Weights of a small GPT-style language model, trained from scratch on English Wikipedia.
Architecture: LayerNorm before each block, rotary positions, biases.
Each number is 128 + 24 x the weight over its row's rms, rounded and kept within 0 to 255. Layers, rows and columns count from 0. Numbers have three digits each. The size before them is the row's rms in percent of the matrix's.

# down: layer 6 MLP down (transposed), 2304x576, rms 0.124, rows 1937-1956, columns 512-575
# up: layer 6 MLP up, 2304x576, rms 0.13, rows 1938-1957, columns 512-575
down1937 097:152103141112092120123126118149129140115087149112136118174164124123157145134102107123129124158118159133140132152160112145140148116131116116085148092126101085123123125149088114102111139124106096
up1938 095:114114134142159134099083084088131123124152146121156146126145165152139152127156133159143134100144124098140105168150089137151142156159101142073151115114120160154122173117149109161123085155140129
down1938 097:158151119157135092193113103122125124162147121138117133117102138097093138125140124141157128113144097138111088157075160095147126106085109072090132135123141118109165133119149131114108102162108104
up1939 094:121162135124136149148148152139167137118105168085147125130132140156167107122087133129134139148112133154146127175144178136097135161125130115109133158166157115105151117141126116110153138108116156
down1939 090:139124140114127128164076182129126139131146139142152136175102172118156137169119100123135149171156101126123097108152124155130166121142155137120123133099122126130092091082151108133110117143103171
up1940 109:119131122162147138101110119122131128116157119116141098122119128135129145143134141132111118081095121144107139168118166155155138138131147142145088150133171158099175134114109125154111123143160104
down1940 103:166111147128104110102150111125149123122112146088128146174131171087087095127146152122109152096149144098116109129135144115154138121119158126086111133152132104152169100105117128135120107170136136
up1941 103:126120135128088136141128125134088139139126135146063079094116124160115149139120135125171171166131138122125132169143133154148166138184113140136186086136187066111133147115123135149104131153126150
down1941 100:110100117127090164088148155094156136094153097179155131116165115120144124081137132144082165117124096118122129116163144139092165160127104107133121171122165087111113155128128096103110110155113126
up1942 090:100115110131118161189124112095113131128138112127183126123084136130094138092115107109134170107135140137142092115130180117125137133106126135143117089166129142111166136136154111131090115140165125
down1942 093:135176151135096105119168101113160158139087109134128087121148155119141097123099136131115116152088131117122090129137143127139122126133138135121115113153126135121155108134145095111113138184133113
up1943 092:122059149142116154150134097137110121139154143126126092164118086148135135127114105156144125143153179104115143147139123183109120105163149145111158151121096140082125122127131138188147123134117137
down1943 096:145109161116117103130171143124147156131126114157095096136138073117093162119155126129128093151121111112095130120107113145143108103106082122115116118102124160154110135119076124129120091160109095
up1944 092:132155165116095129126123098151127140142138122133125154101158093104103136117166116157159141119158187153115150129162155133116125144134160109139099076122128127110124135137149129099162143120180139
down1944 097:157135153119097155116158135118129141117131106144116106155180141118103118151087130144150108107118171127168186152085128118152145195124154123146139080168095133189167139139105125137135157146101173
up1945 093:102146164106135134142128144117101103157085129091129126125132114185137137140148168105158146118115137174151140080119137094127101156103100147189107127129134121131104131133101102138101131115143149
down1945 097:139115122115098128137078140094124113122139144137164129103112138111145134113149099160139137137141150142095130137114121158126103173149169160125141145108137116154139156130172096101163132106165159
up1946 099:106190182089129147161117120155097157116097123090099086139184118110120095121101111048148105135098098076139106140126127145146128119127121128107135138124169110129119112168101137113142123140134137
down1946 097:099123153050172139126116118101160126112112099153157108137102149115139121097109070093142136133111143098138111130106138109126159152127134107112101134156187109130135096143112130117132090116118166
up1947 102:142164120151148138122146136133119114131129135112126132136123135149130127142159118086088089116166166120095118093117113113086111125142102162131106137120131153116162057140135117108108107160112131
down1947 102:097149135143109149145124097146131096109156120129131146112099167154128135098117134133140147136098120125118129149141199137160120147119135107142125161135111161112136110104093140155132111143189144
up1948 098:131144161117143119109107100116097100109133085118082131150136079158124147160115123126129138094095106116157122155147091103133134139131143118097128160100144091143098130102177075122103108117116166
down1948 100:169116121090122133086114105137134177108141106131147161121118109148095133121134163126154116148147128131104171146153131106158119082058150128131165157118169070132132111106163147137125172120126104
up1949 103:128160156125094107144151148134094129113144127104118120130117124099142131112151162117127121129099130100116100115138170154050087136148128111157184146117136143135136119175150122140138126102133131
down1949 101:119120210110102169117120121126102142172127160120113155112148153139101133128132105123103134159118154131128092124150137176117123117133169106123185162098097199124111096106146127141167131121152054
up1950 110:123157142163131090122121120130123130110126130160094125159125156151114102124107147150121124123158108147111118096124141106104187100100118130103084107125139149134177167136118131138140114071113094
down1950 101:139162148139164136197135125108146146173150081137128078120113178155143122089127146133119145138179106121130132151146104130137121120090079131101120138126118121116087103164100131115085124100135083
up1951 093:136122141096137168160075088127181144147138160148139135094116091163141109099144134140111123168112127151114153112160112068154115116144143103153121170136117147157110120098101168108178123195127114
down1951 097:140120161106164108098124153141125117157103120110147152131114122122137117125114129179115146137097115148137167082150150109057110101125205138135160158128155122098110125119084131109148118145134095
up1952 098:110165095148150155149116109129126114116142099087121092125104107134139121142163122152128122076107129169129151132121133087139138120098125117087128150106156137112121183148149154181111128126145117
down1952 098:140148126118082144178141163101098133084093090114106121130132101134119109123107120103078109101138131104129134140191182110140130114094103127091100088170116124149120134161103205108107106126088161
up1953 100:153161122122096137147133130118116119142155097108141151106096138103120116172106114111148183130110106128110106124130161140134125112109115142115151125144150128114121107113129122159159115111121133
down1953 103:122131154169126108127130120116124134129086112097140138111091064167112106102117095111154136141115130109108112143138112142129121146165118147135132125176205101114168068130077136126156132130127183
up1954 094:154119096137120084117095152115137115090134133118143125143152098119119141102143114137149113121136078135124116163145159149125152133104099117122127071089153146146151106145145129134145123145142149
down1954 100:115160136117151154110059102114160108144148164136113102140133111143112090114136103114122126153107134127117110097127114123092152115132094149086103103183126152151135096127144119128162119150114146
up1955 102:132138163150093100102129160130093163135137179113170107133137147094106141159108117116110101074117143113122142122136089125104124136137100111099133117081118123129180141127151145197170114133142138
down1955 102:085163134166135117128170131116099123120154135089104119127129149143111184108110136140122120151125179087186148108113128132104106152093125130145127144108109090131148148150157146135121127104084116
up1956 097:130096174134139128121140152131109112147100098121132152115131108116115133145116131128126140113120127111123113111122104144096108126094112149098152164176137111116102134118138140103145112162142108
down1956 106:127164145151188090103060119094171128119146126137154139149115130141118144121072134146141105150117113122129139134095144146136109138153109138152149113138144122145125135106143143085074132105102101
up1957 098:146135092133082167101102113115129105100107118100095135126124139125114153105112160094141157133141131127114125087147145159119120140129123119133104116130118091146174107136103149146126110146162123